Weights of a small GPT-style language model, trained from scratch on English Wikipedia.
Size: 10 layers, MLP 704 SwiGLU, vocabulary 8192, 4.43M parameters.
Architecture: LayerNorm before each block, no position embeddings, capped logits.
Training: a variant of Muon for these matrices, 322M tokens, 9824 steps.
Each number is 200 + 40 x the weight over its row's rms, rounded and kept within 0 to 999. Layers, rows and columns count from 0. The size before them is the row's rms in percent of the matrix's.

# gate: layer 3 MLP gate, 704x128, rms 0.356, rows 440-457, columns 0-127
# up: layer 3 MLP up, 704x128, rms 0.379, rows 440-457, columns 0-127
# down: layer 3 MLP down (transposed), 704x128, rms 0.152, rows 440-457, columns 0-127
gate440,116,236,170,318,198,208,271,220,154,209,209,185,240,248,165,222,209,159,154,194,222,171,136,157,243,223,223,232,192,142,190,240,247,212,196,230,226,206,155,289,206,74,238,188,198,228,150,234,170,223,239,185,217,219,190,154,223,203,166,199,143,164,181,230,161,257,270,274,154,184,186,189,183,249,203,209,185,238,115,184,188,137,238,208,155,231,253,171,218,160,224,190,183,158,222,231,143,203,152,160,236,206,157,270,219,106,193,237,108,180,147,184,264,210,225,195,225,214,143,184,154,199,164,244,229,199,162,158,172
up440,127,295,241,169,199,242,207,149,243,187,192,166,262,218,178,142,148,150,171,194,212,169,169,230,214,278,173,195,231,153,177,169,226,194,154,289,206,165,167,220,175,145,187,136,220,280,161,199,234,184,297,174,177,206,237,164,217,208,210,196,176,105,155,234,220,180,165,178,209,230,209,239,328,179,232,189,263,232,191,160,189,145,223,227,201,165,244,189,204,213,275,213,191,170,142,213,156,148,181,154,240,201,208,237,178,270,167,269,217,211,215,140,213,144,218,226,130,188,228,242,228,146,179,199,272,202,249,240,207
down440,113,153,156,126,246,163,182,183,189,241,146,194,116,242,222,213,196,209,232,211,256,207,270,232,277,114,165,193,231,267,228,222,117,263,250,176,225,215,242,206,141,208,143,229,271,155,146,201,228,188,217,259,214,184,161,220,213,219,199,213,230,257,234,157,203,172,237,269,203,205,178,223,136,166,220,198,208,170,200,209,232,253,235,181,194,123,168,202,186,210,149,174,249,147,176,234,210,199,220,180,146,200,277,189,145,243,219,173,227,225,168,230,188,193,209,151,219,198,149,91,149,255,199,296,149,137,184,209,187
gate441,102,183,208,228,168,191,249,181,242,176,262,83,154,166,161,245,277,201,144,76,243,316,162,207,227,296,174,145,174,231,160,105,236,155,266,214,232,204,192,189,181,175,108,212,248,259,219,175,184,208,222,189,236,228,258,193,197,219,206,179,236,209,235,199,163,199,245,185,170,158,243,242,223,190,195,173,161,222,213,217,228,294,192,216,203,216,245,195,186,184,186,244,182,191,152,205,207,165,166,232,205,209,225,204,126,175,147,144,202,159,218,231,262,182,206,226,172,206,249,237,159,204,223,145,257,185,224,202,169
up441,106,227,148,171,132,260,190,167,240,187,166,219,256,188,229,220,203,165,174,167,187,188,272,201,229,199,205,192,251,244,175,180,214,221,161,200,259,227,197,275,261,174,312,231,207,200,155,190,265,162,200,127,252,210,186,218,214,229,240,188,202,125,192,213,215,144,144,245,168,276,242,151,191,181,230,173,168,224,158,177,137,220,218,197,199,210,213,228,228,208,212,147,190,157,149,131,223,258,170,302,278,133,179,207,142,243,197,235,228,121,195,192,204,211,201,180,208,151,214,183,105,214,301,212,227,194,140,191,165
down441,100,232,212,209,206,145,167,208,226,270,246,139,168,168,216,253,234,142,262,202,256,192,225,171,202,227,200,207,204,217,174,220,136,182,200,207,132,232,229,229,140,197,185,249,215,275,176,177,131,208,226,242,226,229,247,190,179,181,159,182,200,178,209,206,106,287,224,122,204,191,246,225,257,150,224,247,269,175,242,168,271,280,149,137,157,239,245,185,143,237,164,218,201,236,161,189,260,247,173,187,216,215,177,171,181,215,197,186,178,274,196,174,199,187,144,182,205,217,196,267,197,192,68,169,191,216,168,118,159
gate442,105,152,263,163,136,211,163,200,228,148,219,166,118,194,174,215,183,183,224,165,213,284,131,179,198,230,159,234,220,224,166,202,250,214,106,227,235,214,187,263,200,178,226,160,211,190,203,189,187,204,218,154,140,219,222,240,271,253,221,144,157,174,161,253,284,208,203,203,137,143,227,216,153,190,215,294,162,300,263,218,172,173,236,216,252,206,227,126,245,170,164,156,149,186,235,204,175,141,179,219,200,185,185,189,156,197,201,243,256,260,233,160,200,196,252,135,191,248,127,194,162,124,165,168,204,188,165,232,228
up442,099,241,207,192,248,185,225,172,195,132,135,194,188,145,180,244,242,123,222,196,222,131,272,217,168,146,186,219,202,256,241,256,203,224,240,224,169,155,170,209,204,198,184,175,108,222,181,192,173,204,152,174,183,282,202,230,208,137,202,197,224,194,238,181,211,208,77,140,210,229,190,182,240,182,254,215,246,146,142,151,136,122,247,233,264,172,179,172,193,167,175,219,203,203,132,242,159,241,146,203,131,131,181,229,184,290,213,257,163,263,232,194,229,192,188,177,232,226,232,148,216,244,176,162,236,209,254,142,205
down442,098,211,254,180,108,249,156,182,147,201,276,199,150,185,267,122,209,266,252,178,194,224,176,116,215,256,198,186,212,209,177,161,245,159,161,218,166,177,243,243,188,159,244,196,230,183,237,213,220,167,210,153,211,127,242,240,153,244,217,188,121,132,221,232,220,260,225,160,182,208,263,234,177,149,200,219,196,247,204,253,207,159,148,175,259,210,225,188,201,161,187,260,123,154,242,180,248,88,174,270,198,193,284,178,234,182,201,174,238,200,239,202,176,261,249,168,134,231,241,164,195,194,197,214,186,187,166,166,210
gate443,097,207,216,144,178,180,180,244,147,199,143,180,206,203,236,191,180,222,163,155,144,208,231,223,179,180,242,251,233,222,295,196,176,166,163,200,188,180,212,137,265,254,158,211,197,181,172,248,222,248,250,176,156,202,158,230,287,278,198,191,207,202,230,139,184,196,231,232,225,162,221,254,141,217,174,191,215,202,220,252,199,255,227,135,253,240,139,312,180,217,197,211,156,221,180,109,180,272,153,195,201,155,195,331,155,133,213,228,143,181,197,245,182,195,194,202,217,148,151,235,194,224,280,197,170,213,157,203,145
up443,093,227,193,192,214,176,209,249,215,178,167,193,226,283,190,220,219,123,182,155,159,196,249,258,179,183,255,240,179,248,240,204,170,241,206,222,233,207,133,246,241,228,174,195,258,193,240,202,178,217,181,277,174,169,167,236,204,215,217,193,150,208,197,106,182,247,218,144,226,220,213,149,161,124,163,200,177,243,225,141,156,170,201,209,299,214,149,190,231,209,137,176,175,156,259,288,203,183,201,107,208,150,211,205,256,169,211,184,206,107,242,145,275,187,228,222,195,204,146,266,236,246,285,229,175,204,188,134,151
down443,103,204,205,214,144,209,203,197,181,162,179,194,227,50,225,181,197,225,199,165,249,189,305,213,158,191,261,194,220,125,273,147,156,162,183,237,123,177,180,211,169,271,208,239,113,199,220,228,190,218,198,92,173,160,210,184,206,185,253,239,177,170,207,223,304,170,174,204,151,233,231,210,171,225,237,200,199,197,222,223,171,225,205,194,209,242,200,233,197,202,208,156,276,215,108,165,244,209,137,227,174,150,258,154,251,221,238,237,241,198,204,217,160,152,217,223,196,160,263,168,233,177,211,241,239,177,194,279,204
gate444,047,103,189,171,130,214,239,232,199,170,183,230,185,165,204,161,236,219,218,201,213,156,303,229,131,237,255,237,246,131,227,141,279,248,219,152,234,185,206,284,187,182,218,206,253,236,177,187,175,161,247,190,158,176,196,252,142,190,150,242,187,197,165,178,171,163,150,207,205,219,154,206,241,138,113,241,218,143,257,209,182,148,106,213,218,173,236,184,172,186,157,223,236,144,176,163,186,248,189,294,149,225,217,257,185,242,189,155,190,144,186,265,264,210,229,163,196,203,230,245,167,233,210,197,232,192,254,213,234
up444,048,239,206,234,211,171,216,191,172,222,222,139,219,231,225,229,162,269,287,156,200,194,181,178,197,174,121,130,185,242,160,233,132,152,277,242,161,219,191,179,265,215,237,217,181,207,175,202,214,223,200,212,251,131,159,214,205,225,194,180,241,172,181,119,181,199,209,212,218,186,203,188,107,234,245,237,148,318,214,180,164,267,204,206,170,196,206,219,219,285,167,169,136,230,225,271,154,176,248,111,248,191,184,127,148,189,212,207,203,207,178,90,136,167,183,211,172,206,126,217,232,176,238,164,225,235,178,213,183
down444,060,194,139,204,219,232,264,243,213,233,232,203,207,218,210,197,208,196,206,141,162,209,234,270,109,207,213,250,256,171,252,148,231,245,155,205,258,159,189,216,193,244,200,221,189,250,251,231,96,138,149,243,189,144,199,254,185,169,179,218,188,208,164,185,208,169,231,144,236,190,153,214,198,149,248,260,272,137,265,181,215,120,176,214,172,153,219,261,201,199,161,164,184,225,191,140,235,212,207,240,265,165,282,270,133,189,204,147,243,179,188,225,249,221,187,185,212,156,249,217,185,202,117,148,189,130,137,175,207
gate445,108,221,176,197,191,130,177,195,171,224,248,197,233,215,222,215,222,201,150,165,201,140,211,134,266,122,257,213,191,163,239,171,238,246,275,228,143,167,204,228,212,234,198,233,110,107,214,206,214,235,143,202,169,172,230,193,233,186,236,113,249,296,237,252,249,151,262,206,156,173,242,154,235,177,226,169,190,235,146,141,147,204,118,205,180,211,251,203,265,212,182,160,178,237,188,197,179,234,196,214,183,224,217,217,142,196,213,212,188,277,239,182,279,186,226,204,146,259,198,153,247,171,263,167,156,174,172,175,131
up445,108,157,149,198,211,210,115,207,219,188,178,175,172,174,213,144,172,155,259,141,224,216,125,214,208,234,241,181,117,195,169,162,173,188,182,226,263,207,220,193,286,213,173,257,261,130,193,268,234,253,246,201,259,216,168,184,182,180,232,299,197,237,134,189,230,208,158,267,198,260,211,256,172,251,223,118,256,158,249,181,225,149,245,123,242,210,137,162,256,211,171,177,172,203,207,276,240,211,206,120,254,185,187,175,208,156,236,181,177,198,207,198,134,228,171,159,214,208,224,206,180,231,202,251,130,243,189,212,194
down445,110,238,161,246,211,210,138,256,206,263,199,219,116,198,212,218,171,207,226,169,197,196,220,234,203,191,132,148,163,211,281,220,187,212,247,244,174,157,216,156,184,182,235,212,191,187,196,200,158,148,185,203,165,185,287,200,211,180,179,211,203,246,213,153,173,161,141,211,256,130,245,128,278,211,170,230,199,206,206,271,141,178,194,210,195,121,205,208,148,184,165,238,223,262,169,97,158,255,253,287,202,235,244,185,149,217,175,157,245,309,237,156,216,150,230,159,211,162,172,188,219,229,225,215,224,218,243,126,268
gate446,070,175,225,196,218,73,212,142,205,169,171,266,177,157,172,117,157,223,239,119,167,198,223,201,175,197,198,185,219,246,228,173,189,163,220,118,187,216,164,197,221,158,193,164,209,183,169,186,244,129,104,160,172,211,188,197,110,207,234,178,253,237,194,180,177,140,148,245,215,286,221,203,197,237,220,208,175,230,136,190,174,197,204,189,144,179,137,183,187,192,186,188,148,196,169,223,131,277,197,268,159,150,169,178,190,141,167,160,203,225,201,216,155,165,241,225,165,243,234,203,144,180,249,84,223,223,265,188,171
up446,069,213,165,243,179,193,204,269,169,202,224,285,239,183,245,187,231,157,162,232,184,257,141,192,273,211,245,258,196,217,179,201,202,158,253,233,265,240,236,186,181,305,229,191,95,216,184,115,236,208,276,228,206,230,214,226,265,220,180,204,160,201,214,228,190,218,215,234,217,213,227,254,192,229,122,143,260,201,263,165,260,202,173,207,241,218,239,141,179,218,285,208,272,244,229,194,274,240,227,224,195,186,225,231,191,223,190,235,216,200,198,175,225,222,265,161,159,274,188,149,163,238,215,149,203,234,150,218,280
down446,073,191,210,168,119,206,161,149,188,216,197,150,156,283,190,184,220,194,246,213,169,192,268,242,238,186,167,190,261,222,202,176,173,225,238,194,121,148,160,220,332,175,229,211,233,197,181,173,230,199,128,217,213,168,192,246,182,203,155,296,246,227,143,229,219,180,184,210,234,129,156,216,194,159,153,277,202,212,240,247,225,223,183,280,156,181,212,189,179,188,180,289,122,155,243,221,142,180,178,199,221,283,166,229,224,164,163,190,234,224,149,151,169,191,199,230,163,193,219,219,201,193,278,245,210,183,207,153,108
gate447,088,261,237,237,209,219,208,250,191,188,237,207,194,206,274,217,243,281,193,153,242,232,157,247,171,213,185,270,232,269,186,176,168,209,175,179,186,212,167,272,259,193,192,265,177,186,148,217,228,159,219,242,249,210,215,148,116,208,190,143,167,284,186,170,187,180,214,165,171,214,189,179,186,193,177,178,254,210,176,235,245,266,154,149,200,230,170,106,84,212,187,241,84,234,159,152,186,121,180,253,232,264,241,170,238,217,227,240,151,158,173,136,227,218,201,205,151,165,200,163,229,200,197,207,167,245,217,224,222
up447,093,259,215,171,226,250,170,211,230,253,214,194,175,255,207,240,209,243,193,177,162,235,182,210,116,226,214,293,180,260,144,131,179,244,220,272,95,215,179,238,179,264,243,179,224,253,176,259,272,140,213,213,230,257,150,170,245,126,170,153,243,271,207,243,221,178,149,198,260,212,245,197,232,185,207,283,214,212,177,179,209,169,174,195,145,188,268,140,198,198,255,210,161,220,166,205,184,179,168,203,182,249,166,199,235,228,230,118,171,138,174,165,227,184,152,206,188,135,193,183,225,212,219,196,119,173,270,202,192
down447,094,235,214,221,220,180,184,200,192,139,195,181,207,186,118,199,209,160,197,205,221,146,193,144,225,233,198,174,201,210,190,224,188,145,255,244,256,180,187,217,154,229,187,237,206,130,215,260,228,172,170,194,238,110,109,237,249,145,257,170,208,275,148,233,195,308,183,159,207,149,157,240,165,194,260,218,180,263,258,264,248,220,233,143,144,165,241,225,265,136,220,191,253,254,183,175,211,276,220,164,229,93,161,190,159,212,199,219,234,175,211,273,203,199,186,214,227,210,159,255,200,205,137,164,158,194,165,211,241
gate448,083,175,135,115,163,239,194,215,263,242,256,343,206,216,173,189,221,238,203,225,246,182,290,166,237,98,258,192,216,212,244,188,168,156,227,187,186,209,145,210,250,174,229,238,212,166,242,203,242,204,239,150,184,122,219,104,192,281,166,160,159,180,198,216,245,202,190,180,207,211,238,225,175,148,233,265,160,252,204,158,156,229,198,186,177,210,174,191,140,213,240,170,210,177,161,242,231,155,194,143,179,233,190,237,216,191,172,288,178,172,173,200,176,169,150,210,232,146,154,205,230,184,164,237,212,121,173,151,194
up448,084,214,242,230,147,176,189,237,229,179,128,112,216,130,265,145,151,195,185,179,120,213,153,270,204,258,76,195,185,266,180,161,175,173,176,260,211,228,228,144,223,175,267,183,202,264,184,238,143,180,138,255,260,303,205,172,229,167,243,208,201,213,201,257,195,218,192,174,163,159,180,184,196,276,182,155,209,190,172,193,218,283,142,194,226,157,242,203,169,246,199,219,170,161,183,209,258,185,213,254,190,208,219,211,173,192,206,144,217,249,202,176,205,128,252,216,225,239,220,180,170,235,244,140,212,253,194,199,150
down448,088,144,122,177,244,221,230,157,177,224,254,237,244,265,206,256,231,183,131,187,153,145,249,238,236,171,248,235,172,134,263,229,186,172,184,196,177,134,169,236,157,168,195,212,212,131,232,162,241,178,229,150,123,255,207,218,236,211,220,193,211,248,173,176,247,139,259,248,252,240,247,221,132,191,153,202,220,198,177,166,174,231,218,150,174,319,171,234,268,125,174,228,175,213,209,273,153,239,184,209,191,211,94,219,221,185,180,233,180,263,185,177,214,217,164,185,220,208,125,169,195,191,134,225,212,203,229,208,203
gate449,104,221,203,219,222,250,260,149,227,132,221,164,192,171,127,200,274,276,127,181,82,156,219,178,200,163,280,289,208,147,171,191,219,217,200,166,207,197,205,235,184,200,194,149,246,224,196,258,172,180,227,188,291,145,269,200,230,161,274,185,163,257,195,139,241,183,216,214,229,185,179,253,234,209,221,235,246,168,208,172,160,279,171,178,188,227,234,187,224,189,223,170,231,209,187,150,128,204,196,201,192,254,202,224,238,157,229,209,230,153,191,256,228,215,237,171,221,250,178,240,115,141,198,220,159,159,197,263,129
up449,101,183,248,274,241,223,257,254,210,280,177,226,218,273,243,225,106,177,237,180,150,209,232,156,192,178,243,237,164,242,102,204,190,161,262,198,211,206,254,203,196,219,214,186,174,216,171,142,132,119,209,211,133,214,156,170,172,154,157,247,173,227,134,224,136,158,202,224,250,184,197,223,144,205,223,177,245,154,258,249,218,194,121,233,180,168,187,198,164,112,154,208,227,162,173,191,235,207,220,176,202,160,227,114,165,179,255,207,249,191,232,258,239,216,225,220,203,231,210,216,139,147,168,166,224,158,216,278,223
down449,129,267,172,271,187,221,253,164,254,143,215,180,138,128,212,181,221,180,218,202,146,150,243,252,238,231,224,245,152,172,152,200,221,150,212,168,197,126,254,177,221,217,170,212,246,183,165,173,164,217,185,217,210,182,247,253,217,230,230,152,222,251,191,136,253,243,256,154,183,150,164,215,259,142,120,180,187,185,228,130,159,272,188,210,205,209,253,199,193,245,204,131,153,234,178,157,179,180,126,227,276,249,205,235,198,225,255,238,187,177,258,236,213,269,235,180,298,176,157,189,224,150,164,202,146,221,149,214,174
gate450,116,229,252,231,148,189,227,187,175,123,134,202,210,172,220,170,126,196,199,309,218,221,164,210,197,318,86,218,202,145,186,152,221,236,215,153,201,213,172,219,236,151,162,182,150,202,204,168,184,199,225,265,210,182,194,130,259,212,249,178,186,111,221,182,219,153,132,167,188,142,181,201,186,240,149,186,257,198,227,234,181,154,182,238,202,178,258,198,170,210,217,183,195,221,172,217,238,205,181,284,276,178,257,196,205,129,196,191,234,210,96,224,237,211,234,277,175,222,225,203,223,222,207,201,218,167,118,180,233
up450,126,196,170,195,171,184,186,170,168,225,206,223,204,166,212,219,328,177,168,212,241,227,218,205,162,207,142,127,209,258,216,271,280,252,225,210,236,230,180,193,171,200,167,176,224,168,277,267,163,168,206,131,219,246,186,235,168,201,215,165,213,203,213,196,132,237,261,226,213,202,206,184,124,210,172,206,167,150,233,232,184,282,234,201,231,170,222,166,200,131,193,203,193,237,219,154,236,123,129,160,199,234,257,199,63,194,248,267,173,227,251,213,240,143,155,232,194,191,269,150,197,136,153,185,246,233,206,220,216
down450,100,176,193,199,263,133,176,172,203,173,215,238,171,247,190,197,162,242,322,215,177,186,251,168,132,162,196,155,261,181,198,212,124,233,185,150,275,222,297,209,184,264,176,199,220,205,149,212,231,199,183,234,241,162,213,133,220,233,202,222,230,229,236,155,180,220,126,220,148,161,231,237,270,157,223,231,255,141,171,188,203,209,202,248,173,213,217,131,215,235,160,240,297,174,198,218,166,263,221,134,211,212,205,205,270,237,180,168,201,190,203,128,128,196,255,193,190,171,172,183,159,244,232,216,114,142,162,182,200
gate451,080,241,172,222,186,159,210,187,216,194,167,206,218,146,154,188,186,156,259,199,227,213,194,188,235,133,183,214,193,179,189,192,202,155,186,172,276,205,189,201,174,174,210,296,225,254,190,185,183,226,246,207,177,218,185,259,158,233,270,219,141,164,207,156,275,209,239,215,202,160,227,188,205,182,132,91,204,237,139,165,204,264,206,161,192,218,214,127,190,209,167,218,200,184,267,244,191,140,321,127,280,176,203,187,272,203,222,180,235,204,217,166,222,173,143,174,195,331,186,215,209,199,163,125,192,204,117,170,253
up451,073,157,134,193,226,158,210,204,131,180,199,245,201,280,165,234,196,206,142,194,137,188,255,196,213,208,166,172,186,207,178,145,145,108,261,206,243,204,198,169,183,223,156,141,237,233,150,207,194,136,177,153,224,127,213,168,177,221,189,169,178,178,229,229,231,215,196,180,162,184,207,160,265,235,175,226,309,208,214,182,241,207,187,215,272,187,201,204,143,206,229,203,255,242,204,132,286,177,334,127,215,111,229,209,246,141,217,221,177,171,221,200,220,149,200,184,224,257,171,181,198,152,226,246,238,245,179,226,139
down451,088,203,201,179,204,178,180,242,218,209,235,88,190,173,163,259,169,202,308,150,255,163,126,187,214,223,203,183,186,164,243,197,240,148,195,158,176,221,209,224,253,166,217,212,113,225,218,152,179,137,257,201,258,191,261,233,220,186,216,278,185,173,229,171,188,250,195,199,258,162,226,166,210,216,275,175,170,136,258,198,246,146,191,266,220,135,145,221,181,212,165,139,189,188,230,205,219,185,273,193,183,266,222,141,240,251,201,275,159,226,176,164,169,140,192,212,251,164,187,226,168,225,281,138,178,139,232,210,202
gate452,102,206,221,220,223,174,149,169,136,194,174,254,231,328,185,233,170,233,204,247,235,159,199,159,238,188,257,196,248,231,129,205,281,224,227,212,223,206,166,190,199,204,195,185,168,173,234,178,144,216,206,185,293,182,231,160,294,209,233,213,135,199,207,238,213,102,233,183,217,151,249,220,182,221,220,230,239,216,186,176,197,137,218,113,187,139,181,158,185,165,233,137,159,251,159,216,139,266,161,202,194,179,173,180,166,223,232,229,238,192,232,187,156,146,182,302,151,233,243,174,251,140,207,163,175,218,211,257,255
up452,108,154,209,217,243,173,259,164,228,229,168,228,219,251,267,217,244,298,212,217,149,170,191,203,203,218,206,196,199,231,160,250,138,206,187,208,135,246,221,150,206,213,199,274,149,158,265,254,238,164,202,238,215,253,154,209,274,199,188,119,127,237,200,226,168,123,213,100,170,218,281,270,261,279,198,203,271,182,191,174,164,186,195,177,209,191,188,196,199,205,190,180,201,208,188,162,195,177,195,255,102,146,226,150,171,183,136,240,240,234,177,191,144,181,263,189,148,240,251,148,219,231,198,178,190,153,196,247,193
down452,099,252,270,173,185,180,257,162,196,188,251,135,270,148,121,186,246,182,213,205,177,234,168,200,213,218,90,203,225,199,216,221,195,220,199,186,268,154,150,294,255,145,149,203,177,153,192,169,247,199,162,201,183,120,221,158,209,239,177,173,288,163,182,246,218,273,171,173,201,271,137,262,184,236,172,191,168,213,223,215,233,205,187,195,120,247,233,200,229,224,167,200,168,194,165,162,247,177,256,121,230,206,214,198,202,258,216,133,228,120,205,218,229,268,223,216,232,195,183,266,218,203,152,169,184,145,141,198,195
gate453,119,217,193,239,269,247,288,198,169,216,222,150,232,226,209,176,200,166,155,210,199,206,149,172,222,237,242,216,189,203,187,256,281,301,188,157,169,197,169,175,206,246,226,174,234,187,237,199,243,272,213,234,172,118,194,161,159,260,200,182,142,207,214,143,133,254,272,218,215,153,192,144,135,251,127,134,212,240,259,175,240,279,211,212,171,138,189,212,225,163,168,164,131,197,168,156,276,235,156,160,170,180,160,180,178,204,211,153,199,211,158,258,247,152,204,245,166,174,262,175,205,194,129,151,191,188,212,203,153
up453,124,194,237,187,178,186,238,171,225,214,175,283,167,179,250,260,248,212,263,136,252,194,246,261,211,194,166,180,205,215,149,195,220,223,187,131,300,188,170,247,132,149,197,190,124,208,183,135,230,251,118,213,222,233,171,229,196,217,168,205,153,215,91,187,218,202,174,232,300,174,174,118,144,239,192,192,185,212,226,182,224,292,278,223,203,230,219,185,191,206,196,235,191,274,211,173,139,157,193,170,170,217,237,275,174,230,233,187,207,252,216,214,234,270,235,190,222,188,214,177,237,204,161,143,176,205,126,179,171
down453,127,278,196,159,196,199,186,192,222,193,236,235,239,272,181,175,183,150,227,138,232,235,204,158,141,205,186,195,151,251,151,175,182,231,157,212,205,231,154,226,209,150,255,181,165,194,261,181,263,237,196,179,219,170,247,177,213,263,252,187,189,231,202,157,234,180,251,112,217,229,182,204,164,154,202,246,165,168,261,254,189,251,189,217,119,166,248,298,218,195,249,232,172,205,261,271,195,201,211,183,153,206,157,212,185,162,231,231,247,225,220,152,152,130,83,199,213,192,122,212,152,203,211,101,144,169,238,241,198
gate454,100,181,238,229,129,154,144,217,155,211,179,199,169,145,191,174,280,167,222,269,203,243,216,170,173,174,179,230,176,265,245,221,176,258,151,185,210,159,177,197,227,158,163,246,193,172,266,133,227,166,217,234,214,198,216,163,220,185,247,238,206,195,251,173,275,268,249,161,201,204,223,171,154,214,186,206,181,210,237,146,229,214,199,163,206,163,167,163,187,132,189,206,224,108,253,215,200,211,199,171,181,159,241,150,259,179,280,177,190,190,219,150,156,180,253,81,246,162,228,251,147,143,161,223,191,298,269,252,155
up454,103,280,168,230,262,199,171,183,224,184,269,155,160,189,221,245,208,242,171,249,197,172,240,224,222,183,195,220,156,164,195,170,172,209,172,118,237,179,258,217,204,256,295,213,143,225,176,192,163,234,200,239,279,210,186,192,214,244,181,239,200,231,194,201,176,120,124,136,244,163,199,169,206,181,126,181,214,158,188,107,231,220,198,219,216,216,170,138,140,152,260,267,206,243,252,167,271,199,231,190,203,151,152,127,269,185,179,143,171,215,150,261,215,123,240,146,183,205,258,241,190,201,256,170,174,182,216,239,215
down454,095,137,272,200,214,182,207,159,182,141,211,213,195,128,258,165,287,234,285,179,169,174,103,204,236,165,245,203,218,203,126,186,242,154,268,189,199,205,195,167,275,158,186,206,229,217,190,229,179,195,188,205,158,207,228,240,215,175,61,154,170,160,187,217,201,251,247,268,217,191,132,224,159,184,198,188,184,228,225,244,255,178,227,235,253,211,214,182,166,213,162,200,234,172,199,183,199,161,193,232,247,246,94,206,172,259,271,227,98,225,127,211,200,219,155,185,151,181,222,204,216,212,218,223,207,254,202,150,204
gate455,104,212,126,223,212,185,200,172,138,150,181,260,300,194,279,129,163,200,256,211,286,233,185,163,189,210,228,224,174,205,148,178,174,209,239,198,203,168,126,264,170,187,145,243,289,243,258,185,228,196,190,170,148,200,215,195,173,166,207,221,164,151,183,256,212,178,218,144,277,180,223,218,171,233,246,240,212,215,258,176,151,187,178,230,102,147,222,247,146,224,172,133,160,152,189,223,237,184,180,178,162,233,187,184,189,181,293,191,195,159,234,218,163,252,201,151,161,152,248,257,217,202,140,190,125,190,156,190,216
up455,102,126,169,268,174,212,178,183,127,205,215,258,269,260,279,199,194,227,227,209,270,138,214,227,191,156,207,179,229,257,237,211,122,206,177,165,167,208,211,258,235,179,144,204,241,232,167,160,198,223,216,190,195,177,167,199,147,109,194,225,172,209,155,184,160,194,106,192,194,158,161,184,97,188,179,201,225,183,184,255,214,205,221,181,167,177,276,201,283,242,229,144,290,185,177,128,159,266,219,161,116,287,200,214,227,228,208,236,221,221,232,214,151,190,175,137,179,173,176,149,186,209,219,215,161,161,170,185,212
down455,116,156,202,166,207,141,227,276,195,214,202,191,127,180,192,213,253,152,158,181,188,237,275,166,119,222,129,231,159,147,184,164,196,88,155,176,199,183,210,158,144,186,189,208,188,228,193,215,241,240,194,283,276,151,210,193,221,160,223,115,180,157,206,187,206,195,299,237,136,180,226,175,251,117,189,196,205,236,230,203,180,200,190,179,208,177,171,194,203,168,209,237,206,236,245,233,212,228,275,172,242,267,144,242,230,183,215,201,174,257,237,252,190,162,174,212,160,252,224,186,242,210,177,193,292,303,194,148,217
gate456,097,166,157,170,216,259,207,215,168,242,136,221,224,271,262,206,172,183,161,150,197,235,202,210,111,261,250,192,269,223,205,229,200,234,166,201,240,265,152,171,148,161,242,160,187,204,232,138,223,206,190,186,129,261,196,198,256,236,217,206,251,173,261,145,239,218,209,193,193,158,200,207,211,211,143,218,198,182,193,224,272,150,204,130,303,281,155,214,212,163,160,189,205,170,166,200,143,145,177,224,218,194,246,168,172,195,270,226,144,212,259,201,232,237,230,94,150,227,143,231,189,183,201,165,167,211,120,156,243
up456,099,228,161,139,197,179,271,197,150,243,238,281,268,204,141,199,229,222,243,157,246,191,110,143,196,195,112,235,197,196,205,221,248,191,229,155,150,243,155,166,221,235,138,203,193,161,144,164,196,236,232,216,173,264,161,127,199,211,205,179,203,251,174,264,185,267,210,131,212,176,236,234,179,208,230,145,280,253,186,139,203,240,258,153,196,204,200,174,237,183,102,160,233,230,173,160,185,185,159,222,196,219,184,201,128,219,233,201,274,250,249,198,203,243,202,256,204,235,129,201,134,187,255,228,191,208,177,182,152
down456,097,184,211,149,165,137,258,148,172,182,173,213,210,188,218,102,198,239,200,269,213,211,154,160,181,174,177,222,214,179,168,202,146,166,211,187,258,130,158,205,180,206,167,227,203,186,188,232,202,216,130,206,243,284,217,172,246,299,206,140,246,204,177,215,218,206,269,194,189,252,222,263,150,175,174,147,189,221,317,148,224,226,292,257,174,231,193,161,187,194,251,199,184,189,267,215,118,196,139,166,185,214,233,156,214,230,208,185,148,174,189,261,201,220,179,197,243,169,217,178,153,216,256,163,105,287,220,202,233
gate457,108,193,159,332,191,191,236,227,161,191,209,211,197,179,257,231,194,120,261,152,244,203,142,139,201,219,165,172,246,154,144,192,227,204,222,237,224,283,286,238,249,150,166,206,196,190,177,239,181,147,215,228,172,227,207,193,200,219,251,201,211,219,204,219,123,256,205,189,163,193,171,204,164,224,202,91,289,268,206,131,269,177,172,214,208,174,203,204,152,195,189,208,186,163,106,179,223,217,160,231,173,185,212,200,258,166,257,188,213,207,149,194,272,207,201,194,136,226,225,204,144,147,199,177,240,180,182,223,303
up457,119,178,222,270,153,255,180,206,198,217,189,284,248,168,316,184,190,254,222,166,173,204,249,145,268,158,104,233,170,183,150,205,144,264,159,231,175,206,152,197,185,216,267,127,223,255,144,167,209,73,203,212,207,218,229,219,212,240,127,195,134,190,192,176,219,243,245,236,241,228,255,185,201,204,194,209,181,209,231,143,163,131,240,231,207,217,261,181,215,237,250,199,200,154,124,198,207,204,215,246,171,201,122,222,227,128,271,176,199,187,226,192,183,209,157,170,227,223,138,184,201,200,158,193,236,188,226,177,215
down457,122,193,166,265,208,188,174,139,114,140,199,166,181,198,177,206,182,178,171,169,129,200,231,211,183,174,275,204,216,196,180,248,246,156,251,215,238,195,173,296,237,197,152,273,155,102,194,226,210,214,271,206,220,226,229,98,187,246,236,222,227,205,201,156,153,307,195,184,178,217,204,202,187,162,202,175,228,161,194,264,230,179,265,171,207,237,158,197,193,161,208,178,212,172,165,258,246,198,118,251,247,144,256,163,221,214,244,185,188,231,198,191,186,253,177,134,219,156,270,266,162,220,129,237,204,178,129,195,195